Weights of a small GPT-style language model, trained from scratch on English Wikipedia: RMSNorm before each block.
Each number is 128 + 24 x the weight over its row's rms, rounded and kept within 0 to 255. Layers, rows and columns count from 0. Numbers have three digits each. The size before them is the row's rms in percent of the matrix's.

# layer 3 attention query, 192x192, rms 0.222, rows 9-26,73-90,136-154, columns 0-191
085:114144121121111141103104136158140059146104101124110127182183150133150055120147137110184101140095102126149097137127135127113124117141099150177143110109110125147138091129127133134204114136141106144100095134148097112148104108128122147103113096155136111089093108137154159079123142111082147152150135103131064135128119094085129172123143165114116119112094142133098126114109123146101112113122110170141152136130148146125112135142106112090127094163159132146164127115180121141115172145106120130104101126146116129125149146139156119134101121108116125140120100119143142133101186119137169143
094:120135095134115117161143138128116173157167117130120107121104094153140149149155091116094159137127124074165127127106152137116129131142144145079148163174108099088131164099136107140137136184113144125151108160073131179126139089176067116114157132096107105099120102134119154144166164150117138139073131129141126158113152128114136131137102155138097111151140137145137112128122104122143142151149156097141092105156093140152177138140142112154135127127148099144146069119113110103144104124158116117129112168109132059136133143130154150153120142133093140152143159121116135106122133101076097106
094:192093105140097121142100130148138130138134115124109134138131126118089105130102120162147118106116145121102118148134111125114141078120120063105149183130110145138118108135114126118133169110163140114131157135123129107139124114098164097173128123128191121102121143117104139161103083120157157153138154120125140088097155163113109080162144151140082133144152065115141116116113110135141147107117142140129148113141160110096110132141167159117158193142118147125134196116085147105154154145096147129131156143120116134104127156143129068145158154098149134146098136136146089114132147118108079125
093:117130148127151115156121109123154082183074105141104140100077131128152126130117159113128126144132141139127179117126125150143155090122138161130127125188138149123074103148142147112114108092133149115142152169161121134120145138083117141127130130155105111112132102171118119102126149106101163109142165156145109116138112136144101093130116098095146087154097153120131125127124110166075132126136127100092140151111128159166105165131144097114158163112142115149116109120133138140093154149133143127110162080112119047113149105091149142133076086117135120084094132106121142175140119130155142158
099:081150136131097156145127129150118085131152129129129088130114140159081129135127117116130146128131117120102149128116106078095116129130128089129115133103137123165089118109165160146160171086113140147152158115114104108129116132149120103110125119150083175114135135084082159108152111159163121117135086140131123117159152126146153127140122114113137107142133100109177106154090141142111055112122157153141115153205085131147120115081151116099092084107149150096107100113132164120136160129150136096147172140117166154118126165120124106124107152115142117132098143136138065132154151116126138110
102:127147118120087145147103146073134152145129122173113148094099139142117118099126131110102098140115146171144119128139109171106142131119162129128131132133169130140109163131191092095118130100137171123137179145119116150117104115122132091147130115152168156145132145143097136117124105152123116115185129132132120135131167108186148157156095098140156152137155119091096158155117112141117095145135079092147083105138136136167142177110135155108098121142151165129118153122095142152119146088111118117092163092115116132119107078126133113159110080131099134108133143083129110161103146161079123138
110:124084094119150147104097153099124149146174139138144106116146072120115124141177115134148148148161142180136163138160126145109098146126158119128137174119145141140111141074183095143142149143112107143105088131152159118105066097147149070142157113134150156139130091144121139165127097124112091134101089126109096117107098173122122113131142166125142131144163128110148134109110145132157119157072095131149123130164146142109145130111126171150100179153147114105121130116160114150151131122120127165116128141112108108070101117146123110135123127148105122120146176095115115078110108139116109115
116:096143135095148165131155133125117151104098122158111143106132092151076129186107138099170120137113105103157138122120117119119148106087105101133131093129079124101079148120124197126077158132111107130141161131148095115090128137121149105108144125143102118112115131169101146097133142089178147112159135111142083105149138108126087100151132093111109148128082136108149151120138105145137142106127132122087148090148123177155110075191133091129152111125130123101118135162123092116127119136135099097117130126145145130142148108111143098159113139163126148143134109148138146153172139109119079150
135:130062138169123127123115129114129139094129104150155164122134148131127122155142089116155160126163095156119149112109157120161137156158112126156130118114121137112116139121111089122119162147131150139120163146102151140112128139160086097160110127125083186110185160088102124131121158129176090112116089154144100155165117158141122162107167186114154149133159125135135113128137119138102142185104146158141111118191111109141154138147098127122096107105117116118134113129119136127125112147171148148134126103153091131108161125173089148123156127085158127131147102091115093104112110110099092102
120:100127099132127140087114163144115130091148111152116104121114147129106123147119061161120140129142151115176091117119125126164150107162127107137158112129116150141169117120092108121173116099161120133135126101179101125171117126155148121149151155130182119113125127128131149118160117108174114101089117135142142146138192092110130142138130184118082103112137148128137115126082116111130096131112108161115133104103186156117125146191108123135159171158157103132146121104120133103153135115086108125107154156139098130122093132131155103137136127095120164099110106118131140103075180133156127157
130:133125096160127151126147108117100184152129141126147085147130095134163150098128124121131124151089141139123110131136072128153111163128148152115143108129102139141182161110156145123145113147134119120091110148138114108117137154130096101123147130153128111135147136183107119169116131168085116123145091102077083135074079144146106141125111095136151133157214125130171102099131131109162125149103100121119143113157122150113159124111139116134144107126159084151164147081125109181151125099123141180120094123115144152111164125138139158110136093107119095134095154129134111117168107124128113120
115:106140072133154125190141152133089129170099127140133090125161123122163157080114127136113127145131111128129088173125121158150097127116150163135121141146129148123165131090156141139129130128149133120110142125139121186162155157139105123124144137126144059135090083144161128136133155146072148141117128176111144142115125137158146112135128142120101153102106145137136125170128159153130131129131114132087143171149147138110111166127126138113144132159117110126147113121144103104104156127067068092108122155091120118110080149114149165132195113125168135157155128119139145136147072109124122155
115:128168138087128097089107126149158077159133131123161097119150137123123075150128121106101154113133159158109117106127137123141132117101105116112143135139142111148139126096101122135101110111144135151122155132129092167152106124118126133125136118109093147127110181137107107129167122141140093096139127163122122148135142152148078125140138061129085096132138114127134148158088090131117119086086150148142129136109164114163141155137108151118139147131121123171116155163100129105107123168161084086106127091145144126109153136117122164126129109158084116200148184115063136161106139099118163140
127:146109092101112126144113120154131113127142132134145108160108093118137069152134078129148111102140111102137153123126078114138115101124146116155078157148089156116136137136170145107158174126085150125131161078124131143119106106108139134104133125134151141073106088115130126112143150107139105156080113090172148124167159133122074150163136160124135120116142092139194127142116178141100105113134090102136155179128127121094161124083108149148128123121122135094126113085105135151093110139126096119108085153123154104094116129123152114151119067112126135139124148157122116111121105096129145107
105:105139151120162119107171117132098098157123158121104124122080073083118115109112135108159126111097138131133148127107110126108124161148103107160098131130152101085132112124105098131143113104191093080149129179174131160098138126115116136140105115126142107152088137123140144115145135134145155106143180143149137093089166137143135104154121164136101116099113176117090137151137134141130126100129132109110155102091147153128077135133148180073153165152137151155108167121096117153136124102106092082113117123119136102133161120153115121151138109150155173118100127112105109153124126103151131170
124:124126086150180076117122143174117130124091128125127113108134152129107101138126110120113098135160161134106152165127161103129084078122147125097097133082073146111121132084089155169138119152145125143127142103119162111144147098082112133106106114175189077133108143130136147129154116111136165116087140134088131096118113125113122110104101119134111150137106162124122113132112124149150127165150107130097149136110141109096134117154149151146127133142128134168098119126151134124081126091074106140112169161113143134120090136067162169118122112171126106149143153159116173140123119142118152129
115:099113132135129158162129094129110144134119129127134061187130149154109137117096107124104147133131124106148147099128136105126100126135137102113117145128122123120122121141116147190135132178081093101135115103121129135171138134143155153109138104107103131130121148152119117135124154125115159120118156136181151114161121134153146104143136090108120108162107181179096151110129137127187160166126124092115119113118086101124159131096147086122157103149136104083130178106152128115132118114109075126088135140113144092130099136121134167076117146144167138133150159132185137142104106138117107062
112:124155113131136149089092116131121132121150141106134103127089147151136181099147118128148091108146143168093124118137124109141167137119147137120144169141134150088088119091143110137165162092133144140177110126137130162109141114139127133079102115120154162120132157119091136140095080129124134085112089179139162122123138108102116129110112113133159119114149114148150137188122143143163105150148128173162132089116115089109086106149122095104150113128102127087096125147082126131079108080129156118145140145161121094122124036153089145152127107133113119131116133127129124148107120130093119117
095:157107108091087138147111140126118074106055107132116167160176100162117138116153102117162151144095127149083115137148162138090122136128131126106146125118088113139092114130128142168124101122148124153143134151151099150138093105130120132105113113133119092097046127131123134111183089126134130097104136136160125113141133098096143137100146089128114166146140100102126135145142135144129127122160111094111120135112141113158103155146136086112114088136094093088140110142157124112148114155100113116118101144140139160105105131125187118127090135136173126160142184119129121147180121108160132138
111:132139124102127118133152091127154154180130136138133129149111131112142153122144129114094119116178089146142112133097104098135113089116114161136134163148108097089118163124116141153195121175150106114148096141058119103108140127158127151154102144163151152116157126123130135140121132096128099128162152113139173119114115129115084120113154147121104137093137128196147133126131134096117171149140125119135162144170105133148149073133089146143143135147139097146095145132121154140157102097138181153150131159147134102158096122147095105153125142131164102158130072139102122095101157131150082141
102:151124112137159139099163147109160127070189174113122107139139132112106137163167160126125106103134107144169133132083104113136116114141155106132161127097109117159101132134124093115068134136092090121154113111111100107110130135090164132193135121137113176159092129169125166113120096110157109133114146131131110111133169092125180114124115125076161167123125132150126156087127127101146122137103122119175125116119174106145138120118144131132135165161155099162142128141139110125148141124114102131107104099122140112086133092139101124134098119126126119145151178091107118086124165128136085137
091:112133143113093157160147157124143093043113098141107145123174123110134095113088122153127120156097156128129125141178150187148144128100160123132157147175098174113161105144106132111122161109128155109127189130147120097103141135156140140112153167149183114152117174096132120124158133124136142143118090137152134128128145101136101114130131153120118110160133091139113196146130128106146135125112110129115110103139166144124166159102135091162096130127144144103125123155145099095104130162121154164122155142135113135103128096135129107113120121136143162098134160179178121117139139158142150112
102:134140160098163130128110113126122096123111104121154161118129119131150094145134126095123107161161101111123111115115143115147109135132127122120118145101102120158131101151151137171143141139096100151158109161108100165132131120148110162126141158158107149147143132107143122088125089178136140136118120061157162144114126156107127160140096110133146130087106181158095119162091156161156120165091170101092131173172147115120116139116129125091118110133122145102094102127141111148105159137136088128067156091098104065137083170141132169108098143099146114120117111115129119129137143098114156161
096:111086117123146146119110107114141146140072135150124167139155112089130108117114127097111157144141130141113089078094153141148111097102158173135084110093150166174137138158153139132125123123169138107137136124114108084153112149172144163127132136126136127167125154154119106144120108114134083104119094132145208147138146157126138123167135158146131156146182091145152111109104127132135104158091112114110121100115116130093131146116111121121126131106085115156099180080106129094137179158114127161124128129147117161165100164142128109141116132111111114138125071085163122145132135128098144126
091:145115085131138148114113123093141116158053156141125134120120100113125106128153139105099160113158121154168084147116119146122120151131134101196095171129155154137135178123091079117142066159121173134084121143086134122136094130107108132154122136107124144154143105082142108122139129096134086125130127124118133185103120138090146100117126166140153113141098108161188120114106124128135140104128183168130126093145132165100151107118133158168126138144117112130094136132111119079109118124150106137097109135139147112140124157138093101112145130111144117142148147104100113153090111099117102126
107:132144129081121150173114126130100114130122121150144119101104099201149116087115113118166152137161136081147125102144093121086134117136140125107159152136123111142173116145080141119142104114107104167139133126161139142139158177108147131114135130132166127080143107093105129108133089132150177106156127100135064103128172160115165124152092110095092148154121122107132148089137153144142156101122131144126109089155158159148109103143150171132081129127112147122136132143196106092118111126128162133149164120125141118152122149134146111162106160152091130119105117128110102153130161128099107124
105:168085115159132129111086113135145113148136097136124156125117149105149160169147119106188138128158105182081149122085162148180100132159101151154085180157133148150118138139113139172113135114129100110135105151137145150135106102123127111131104097139103160129133131121113148143117125112175104154134083138116127141130125111133143116121169152149092154095159175128082117083159177118115140135106125123145140170142123101146106115111094147138100119119093085130109108114121132124101127131168118148134120140141092098134150095147095116130163159111134118115139103084089116121071109096109122149
109:104106092127173115122077122109113100074152111153114094125125118146075143145098120157151143118149133117134093132126124109117121098150117110148124130170077147096115119129093112120146111084142100144130153086137111146160137137137132146136095106138164125127125147167107129098160104100159154090137101144116098110213147116148164137140153160099123083097124128124117126118099154130114121127137102133175120152118166133120102145144141129142106151162124084115112093138117149108110142121103115155120110139164083122119105124136158089142144138152076170129103144103126085158101151146141172166
103:156098108115115148134117127081160195151099117133134116113115115153150150145159126137135138148095110114088144136132093116164140108151137153145150126145145119147112123136133134100179124157116142060147113152121153116101126172134102125106192137133111114130148135107089135130098131137130096125109152134131120122128113140119140134115106124120103145096158121154193107143174132171127088132084105195138148106103119121108160111075139101177108089160097141121140145097144127120168146085128103126160121108149175114160135108131123138114140089077137133145134164159166131123152103140133140110
111:144141088138165121133164136107091149128101063118125100132110132151186120098160106123138113137141111159079094148125137150135098139111159133130114185190109145111144122145131155115162140121132094127138137107113173112110133161135092143114141140128181103137128125125116129151139156136082161147124130164151151100103140147100101087098116136122120125115151169147142122142168172172110099122153083114149129160147128135102111158116134147120119083145089132147111089117125103136103154117100112090103101130080135127109154126118127158102122078179145129162125148089162116122111106121122132157
099:155118124078159124094143150121097109071152131110160146123138132163083084147128126097167133134116165127144137134143166152128121111120110080132158153149156129133137140138110109101108110101074121172149154128146116123124101083089146094154165157094112159155119139100126113129096139111121127170109128098153123145117143127097141117124142106108107103125148121120127149127113089111137123115102124160109141095111135174159112114126127140106146149100152115127155142139081144093162146173143085100088133164115140090118086141068145150127174153140130143200129162136133151142109148121158139119
101:141103128123136086118138124099156125142085144136111134141149143108115122141180128134115111112161156094120154139097089096183111096121137168173070107148112104115108117134134139100122123117117139140134148150114105147140104133130136130166110111157153150131132124127141126105114156074159117131057167108155153090133117140073127120093125139114116133074122144135130153079120149101103119149171148098127116114094164157140179125119091125086153182117114077117125137142133121132117113127100108104136130090105139120109170131122136095168146123094121136135135110140089105133169155084141104094
114:120144157152137139095110134093080107130074137139120115120066096129066126140088092135152171126093124121115116157150117156135183156138149130112118105122143105137089098121121093147149136156162123142161132188178124146168137146113097115132110125109130090115113141105104117119143118128125115153168177131138166130139125131148138087159161170152120152106122129107142117140135101141096122151187141114087157132111088131118097134169115146086133132109158115128159124121119144129112158118113111117120129114094114145151174132115095143128127129089175156098088139148158152122087111130124106121
102:112142092180102096119092165139145163108084130128115141122151138139110100115115090131109132101108149140150095158141151138097092108108119177115115111166137153139123126086123117138126164135157122122129148125166123107143152092144141076102101129147172100163123124089158136140183116142146154119144099161114125120102119100108136103137103123124100139150077136144138150122125080170141108136157092108107116101125140096095133115123142098112118144134160179120144154109153106106069150097069092130111133141133149128096109140104127135098099095126187162159112147126124155122109124152118163144
101:148158105141130129131152145149088097158151097107123113173091136140107114161153122149097111159121159126107177122093121126095113131161166062141126089145134155165151090165094100164161132115124131103152122155112151103112125108158133111177132116108137127113105089155081167136081133125089096121103154113125141118147158114097123118157108116130100126106126146152102118111144121136155140133118094135118150156141081111146112130107130181131130133156139120114121186137139115158157151152133124139134141087146133087137081108180139125100167134118135100135129106116144093118086120079133132160
100:106109173078126131088144142112166124097122103171125101105160150101155204092121093129130129125142111174081152096164129127139149104110104114125151128112117138152143138113120127148109155093178127132099110135136146119141153113125100108134106144091122101110145140138129117155140083167147140130119121172104111144097151116150139168125117113124136115113166113115151143129102108139138158167116156140168177122151145147125135107143080134142146113145081127102152092108166137103102130164087146144127128117162085166103145102148129111171174105130129121111141141105117074142164111146106102139
112:099155095133130127130148114165093165121167163160102105168119099088123114116135116155164135097112146101110121164142101121100120158163083104134121126124111118116100090095122133120102123112133176135105118105151135142141139133106133123143114125097153129128093125156096159143096156109121101124107129139097121130120139127111136137133086127092108140119149149148153167117134098108097129102116105096160126132102182174163121111109161091114155139100116115177118159088117160088121120137160132107194177133142147133111147132114146092113056140142111104102140138116131148131141150180173116092
081:149106111133085112136110143114105112127132082142163138162127096122176122125153110153100130146087108118144144132139119071117102113142127123080128156157097083125148137186107138132162156101116116139146149110103086123087117098117143103123124105162084113137132137078124105124070178125108053127104102137125130179098149147151128159119088107112126144124139091146136121097143128129142122101128112133107114098116124086076168116105123151138113123115135115142123094133124152156121092187160139107141123120129128170155136129129113128121126164144148116126182130088156097137160101114137111130
106:112112131120119099109089115134163127120130149113115143144139169151121136131105106135141113091130112146144087112133130157123127149132144163116165166101096103105126132110142129128080150124126079129188120127124154140118099141120119126110084163116141140151135111128131147141151108153111161166141113104178142105128133174159113174114155109180134128151129138150142121108139169117118123146104161140153108128130089130140148137114100133165114121110145091101158116152142142171150151095113111119135114127194114145115106112174114156108104070164188150196106135081146089129118087090125125142
102:160089126151101134116121102145167145130166129130120149105134141177124136123093103096179114154124114134075136068118130100179113106110141140152123154117140107153104170147146122145142173119112137130122142184102117114114132117164140131136120097108138120165122124107096147135157112136144092146094109178136109134166148122145099117119144166128135098107177088125163116121129100060156100114110119151136157114192114115118134144105084132123097150120135102132160144120169120108133142111111166155136138178155113150083134151136146097147138145123142088097099136099142113096112148150130129103
093:138143145119145141121156166128114132128152105100098136133108119152149139095117151157106088136115124133133122122125117154164134163129135117113162135140123151094133100137150192123167100124119143136137129140144115181136160159127122108125139145139125107092146174187149109096162151101112153069128123151144140140081129116176103148121149108142119167143103154101134184156126111141159152080112115088102119163079123141127135158126119132112127155127112149115106166149111109157112094149139160112143089097131119120171106107129143158123106089166094151167142111159140178127154161123136140187
097:141136090148057116148103135111133129104143134168154184122113118115159156115112086128093117167129061116101105148094114126141122128158113136119087132074123149072098151116101138146115128152122101104184129150086170144163138140110129133088111139082095139149134148100121123133127141137079098112124131123137137161159119111149150118095123130152110146119139134141102137136146119106107096135115105103141143158139130086139122135119143149141113080126114144091148119102127181155117145109145141117175102124178111131130132114130144166163130112100164099125105110088096143108101118115176120154
084:101156122125104112130132158173110183146163093102093098132090104162177138125129142149111149088095175127149081089126121156138159170109123169137148145144088131079094142128121125150102083131104093173155148139140172138119149139139101135121139138126148133118175120104130157117132142148135148125157112131130147122092102123135069128125146086108092135130143180140141152132113110118150151112084113124129121132145097121137118106138151132118154132122148133117118156131074165152135163099155136149148149155177109133155145125139109130099136090158117142119098136154156185141152125130117085109
079:150147128127123138112131161162108133138138102140132132080110127147112130157137155108153135137121197121088131132112142121127162158157134153146093125117127140137076155149092116096115123132160176144122109143125120101135105125119107080157121095118117145111120072097126119115131112137103139153162128130101112125127139062115146098159135121130090161133092154169150149108118108113121075125103119187076111143169116167133125118172135135125069139144139112090111136143096162123119137140126139140155153182108149112139125160099099097126129155095135115148080168112100154154143147095119105104
084:127095130144087129115130149110092132125145113136110121111153125110128134115143072111112130143147156147113175185121144173159086155118144098149131086107144113116159162155153097138109116155115101143106139157112121108094142145132101140160128134108098144164120163150092109170127106133112129136149168108142131167136122092168144100127122132165125138127161142130081104122101142122110102202145121155107116101136086102142137133169111169165137188143129112090110160127141106128164112146143161159085156111155112115174111127133144141155162130112110113075118124123150102111126158090122115124
103:146121104149098055117101108125110200159137147121142126121112123118115107145114079136045123137104087157108094135122157141151134138168110152121149154105153133106094174106146135128145175145150074111138115099115123160123131158139111163138136142121134116149126072128146134129141144114098135125157114152175176128124109143101116136101110102138170110112130103145149132128134135134128145158127126137128148119129089081099167165118143134123135117133070118159113141123113115157131129097120140161117095129153068145146141164129110165151128090124107102108155127135162145161119098100140122102
082:106117109107128119090134107182112134125148163136117096172119102117070094107104117152161153118118140122149134125142144114146156133180146104134144062139146118135153127147113166114090150090162122153072116101134164097136099165143139133140141146148162144136119149140187120142141118131126101102133116164115147103121138139145143118119174102148117155154122141131117155123121164100152127124171128101128108135086123127100102115129132113086175111115097066125113072139141129116113116098126149129188119107158155162119117124167088142103144134107135136160152118128166129152142126132150159079
112:110128095141148145105112171124158076115098146139097112089116110138111121180116072122127124097129143106095115145122152098103129109140124075128114100134080122092134120123090096161189143108100122154114146100155145126156161104132128155133128090139142095183118119112118126113125123122178143108109135122136143121158149126083132116136105175113099146120114121106117107145082122169156094111138113145154140148083141130145096128112067147088103124184137140110110156110121127103105130176126098058117149149116155129142122114110141120130120129123125162091131134152103110098120170113131134137
107:131157178171120127175132106106120150167120108113121088149114165120186177119123112188104132150133136127183148114135122151105116150130136114122111122114140132139160122109148115149126142125117105130130173099148123130128157180118089142080199190145107110108156150162113136107156094159120136094119125116100182187115121157158109124117126141140112163128125103121121106111131143171114116133154133118123160156139126119056121133109137125138128134123132114152129165145132100167132137132128144142112109105112107084119132094169126131101100108160092155131142114130139147113170127105139167115
093:113176113122080125148092107135089120144093128120071100129099134085065156152119153113102098163144133096159165113107120131092145116150152130125113090110098124147169103164134127071159097131115105096083132090173104148154119156131105095163121139131120137139133089119121100096133124135116157127134121133134112124126109113142181126150170137161143144114128121132157157101135112145078118163111123124135147172141133104120122137080125142114123105164125125147145122055169094131138136141150148101120122117101135134122097111133125118128133093166123116081132117134141135122068127133139160150
077:090110149113095144132086194134093082111144144124170122164116094112150141158107145145126150136145104115127072131176162103093104171163111146155129145095117143116148158128120095191143156157109091126129074112134134092108100125095136116109103088127135146105118125142110153104157107125141094162148138124099100150128116133144131105116112104109129088128141192159149133140119123148165071109152129197178110118119154138152160120140125133135147111152092120145136112145139122109108086142141138175115109129125105132112106131125128153106125124137106151100143137113155116109118104161112133140
084:126123086155150137137128126153155109155142107155144169163137155153097136130115100163166095075134078126086078134099134130123067133165121124100110178131126120112110116121146143140168143119138115093127135083121088148128151134158134125133109154142150130140142151159107128126146123115092077102149122162089163135103101150129150163118127155135120148073137098080160134149159127148134111101171106082139132181146100130108135115153161137122119122161108136146142101113121111143103095127130092121149110128116094148132160117077153100135133059133116099158148113128114120127140118142142152145
096:118142133122101120132171122131118155109104148140120102104119131144096101140146127143112104121082160168108151110143119100144129163129145143150140164106174151150124109145097145136131147120140132163169149132099143097117156118113154116099100121178130107123158101164100119183134137113109135201187095114172115156118113126152107096163154114169120080115119117123144156172152138143103142115121136131090142160140172117111118155159109141118150121122115155158127123148058136145089130109163127158160153122157150130133143093116107125118086117171159115183126131132149110127090116118158147133
093:154115110133113118141097097134098110116085128121147166099117091129106126136130122109188158185151121093118145156087097106111154132150105119149120114077156090140114123101117084126118127119132166163141124133146158101119111135098111116133124124151110165083121096122133133147152158158097108099130128121150051149128138118161174101161107128096121153166097125105129137097095150129132142076060103139092162116156157148149125151107121128146107117100103141093110101115117129107134161127122151122114122141117130150090094145118179134129162172111131126124127083109124149157130133107103130109
095:135132115113069100134108112103106148135137124134135126118085156100189124141131147090130099150110121165096113122144132085130163128164114138119119091139126079118160134152137162122096125138121082131109114137117149073123110102140140125098170133100072089146154120112149142164136103111074147144145124118143112135109128107142071124118127169138134140131156111155120109093147188104118127116137146122115158181128116148143154116138077133137117108158124144107108109164164113167117157151165168121113114104093120089093088094134149149156134128158137109093160139138103161146150106143114116141
# layer 3 attention key, 64x192, rms 0.245, rows 8-25, columns 0-191
095:115117150141160116141131146134099071134125082161131150153139123149153184132178131160163168151147159110153130098126149118123145113138091082085141103113159111110136098135164135140104077132117122119098104120155125163074127143100098118107109163107094126100161140106124095142134134153127137123162136094101122120116093142155095055140121107120161155126089146111151137134131104133112091130153128108144163119144115140137129124152135109116134084106119180093093115101142107122122150169103158140125115118132163154152133101136065133097122136159103154132121128127159142157123137135093171110
091:152133115101146105106097154164102181121146138136140137109117097139093165134111141134117137144142102096159114124128082112140125141137114137088147113158132093127156174104094117121089140149149126107140114128082171085096130144155186108173137133071134151172120184097065083158114153145117117137133142133075148125096148118162108127126156164152126091117122099116126114152153127118124154118116116117104148130150089124117113104137170130142135144157127137156148111101129111110136111154141077107143164134127127129169139100150124069104162134122116107114133125102088117120119153134120094161
101:128102182113135101117113092147151125129134154124134152108112117093122109144141142128143103098131148142133110114152106105205125099128101110168127116101105159170165106142106124134103100072122118123135114139150140104130095146122195121175124069138094105140164128105125100152093129120132084133131112118111094108114060107119130107159144125139098128088135171095100150117105096129139136099106120083125131103120137095126106086119135112126127147121077159108112092125118133141130141111122106114164117080120142175146153130131083070114180127125109110106135140120108151117135138112132137109
093:091138134145128159124130111117140148153125163123102113103126128148093149139171129145151114132137130121139130098109120146157114150134111146130130125145155162116104134076121120102118114148099159161160151090139145146109107155116133123109089131138098100113181111085092130131117152171114132113169115118179127148135049134123123121134103128135157155127135131123121167145128133134135089129097095143104157101135089139111159127137079117137144086107144142102087113097104106160120143125162077123132146097097154127134143074093140098078115203157161159131140106113102145147111076123120161127
095:115120157141180189126154092113083129117127153137108109171119163118144080138125118127124122133152163094137133099142125145094155098105180143110074096116158129151092115118149141100148103142122168148121118099134112137124124142152097122109126162137076109153149130159107145097123105178175131130142107119126129119164097152125158125149128130151146167137153136077124127116142126107125132150147104147165140119085163144136123111140151114122143167114156108129131169094121096091111108132115144123157100126090146157150105141101113087124148125112074172109155083129152134173142112156144153098
094:111169136150122100106127111119075119190125118104152098107118178093096141161113120131121133076120148125100141149125132119138113120144113137121142157147165138138155157132115108133130107097157125130126094175163155166152158130131152123109130129139119109149145114166131096115145150117109105145097135142131104127106131144154159133113091101164098100143133130179134133128209150137101154132160148101128097141120136118145099124152131105161138143182130138114153121167103095177101113085136147124107139126140109141179146092108099166115145118144152150158122105118116127139075084074131097153
099:119145180121144135154144159120177110135152095095152133141130180129195113103134150168083113123155134161115128123141133101131121127096123140127166121155125120155157107139132164151120160107114113126096165147160132110109116135119123142093127173143130078082142130097147147099094136130127146137105150153143099143126127141138122151130127147085137151176102126126147146131161086122115126146127139134166161124112133131138120130156130138133171159112158176130109101167128071154161140165125147113101161119121141146101153140059127152127121141159135162176131140199110166101143158132124139126
099:161164114123122084165129140140121172101130113104125089154136128153078120128095109144157144147079115129119113114133131115153126130154151138097095112146126119112151136116094126095160137118104161161157195059084109101125150088083136142111102132114136133104112126148078131145142146117111162120149142115151146134166118129089124148155142100170128176134128177101107108128131132116128119117133150133111105148129112117129163115110111086136126105105132122148103160143111127078120106096155150113124083073128142161150173105134129171119128084101148121148148100161105138139101087115143142106
095:115151073117137109137163077164124107120107137135158168132135123113145150136151152116132133136075148132130087141144126140122104146080084133083144148080139150111138098091171145151131085140115112140131131092085145103117161136089127174133128119164130097152128126128092149123128099130102124172137124132152119153117129126147185113140135189092162136125116123096140087102082166131149124136118133171147109091067164130156123114093095116147134121133146154090135142094115115152167110127128147119125124108134121141121159138182141129156155131149134130134108110161090118163097107146155127113
105:112137160142117129120105151092123118139128100135131172107143139127056109125080152119113119146112168139146156105138117125091129135100160141130141134092156129123094131117134118123116102095147126106105121115157086179129108172165117093109136153115145152092120122148163096109100113122131114115143101175134134108176169129095126148138118111133186159102112071120120127104104122139177079123128170140171053138129120135132124141130134136116147156160105130152175146182126139123134134124123168171147138140132096140130098134141169142153132151121102143126161126114149095154092101147145110107
112:110171100115098157168145097101082130102157103150124154118145166147146095121102091146121112124094120123111150111122125108146126112107112127115103114152133175166138092178160163107105197149119131140131159137107133102144110166139110144112115126133080119089112137159115107108127146135119127152133116117158164147153147114138096129129111106118152117136152126087159129170109137120122143163120045182082119147117127141112104154093122141100139106149113142118133113145106141125151145152116122118075083137096107121110141159113106123140122131091088099120142145149090158175149124172134138147
094:118101151116046172140148143131140121117129136152132148114129173129088160142146111102093141140149115141127123132131140133115084129146131070089129108152142124148096092138146085113122169134092134131114153105112132134129172149126177132132105124128124132128107137154059127140128084157117122144137189121143133138136161093133123127124086103133138134081090113149118122168148157116093150112195126128134116095134126112112102128150165106141133117141154156125108096136130110149122138090129076073105164112078140108127167153111144108116123111150169139127108141139133118150165159106123102095
117:115115143127133112090122135129132138130104142120148126119134134114197152125153118134107146113127100103149117149151164114126141078146122131100126128069123117093119144134131117147064096123166095107153062134150103143139142112111148107118128132154107085176131124128139127120140101152115099167120132119169166134105104102105116162128123121155115153116127122149087121127112121082146133072151176108124145099134069107100125106119133153163144105108110182135167108128093139211130114115125136165131171125136151108145138099117157117155118145148166153145128146117154128085125138084106148148
106:138089097136163106168162130132164110153131107105095149108103125096149117150099169112146127122169118090137161103110114129136167120142124113134112129104121112139145064152106103174128152138151181131197134143117145088143082120175106133120117147119168146145131141122108119116091136118134128157153143108142146107150139159119210116126141151115151153108112137127149104150099168128098191156134131160126111106119132136077122147166162141149141152127118113136104093153123120121098113141148103172165109103160102134144163123151110115116134119117138150109152130124177160127140109134091114129
105:107115116096099164136133153095094094131075091122110142106178156107142076106127113138099161152132108080112076118127147116120127145102143109104134123122148129178109106087108130103133099154123148135113126152139120124185120135157116050143152106148132116089128122125120105111122111153155130097139133111122153138115129099119175178176106127160139110116124144137120126131134108143090137129094090144106152114117161102169131165143134105142133182173172144138154145072132130096163153145123154156154161145093116123159122097134136153115142137140148134145165131106112140163135119144140140118
114:138143122155120109159140112155153135103137107162120128157078167134168132103137132149090111128126150157149115112132143139167185127099163138084100139137150158126130098123189161143127148143123119105087156155153118129162162139192110115073150118097161081121126136144146130168141120116075128127127096097143124097158132113171108139143103108109153155145104114094134133148185167147140148115147102144135085183113108124109094143147137134106156118140111122127147106149110098131107139113163126185129158157119107120129074123140150157106132113130113139165143147124139131165111130145142139137
107:102170132138122153150172158141154115136104130125158097097114122117154143162124162146112095123126116133118108132112133137126097106099122109158088173135168186094107117076095166175112176075133115122130102128118101161124117133135148100110145159163121076151130164133151113135139186115099075089119114138141151122119139141121126129126151117162109166148127137128116125117132175089109134156119138133124115137091118093102135147103157132139090145124121106094133130124123106140109123120089126144124105136107136126152070170117141147150114108144147120170155138137106114119112073133049125127
108:109146114148092124117159157128110120128094144129101183083142123140139124133136149089112093117126144112135146146143194150089122146135155138133148121153143136120148101150137093102101153133103098195142138106155137109134155093129104095096125124149173117145092138095103128124142115120136165149082087162119114083140136079112127123127120128131128135096092127116132114133129134150113139138119124102134111106092191141143129161125077137109074096120159166143119116121185103153111136124136179154106070140117102112104105143139145115135121104123137116090167160163135108133141128181128157132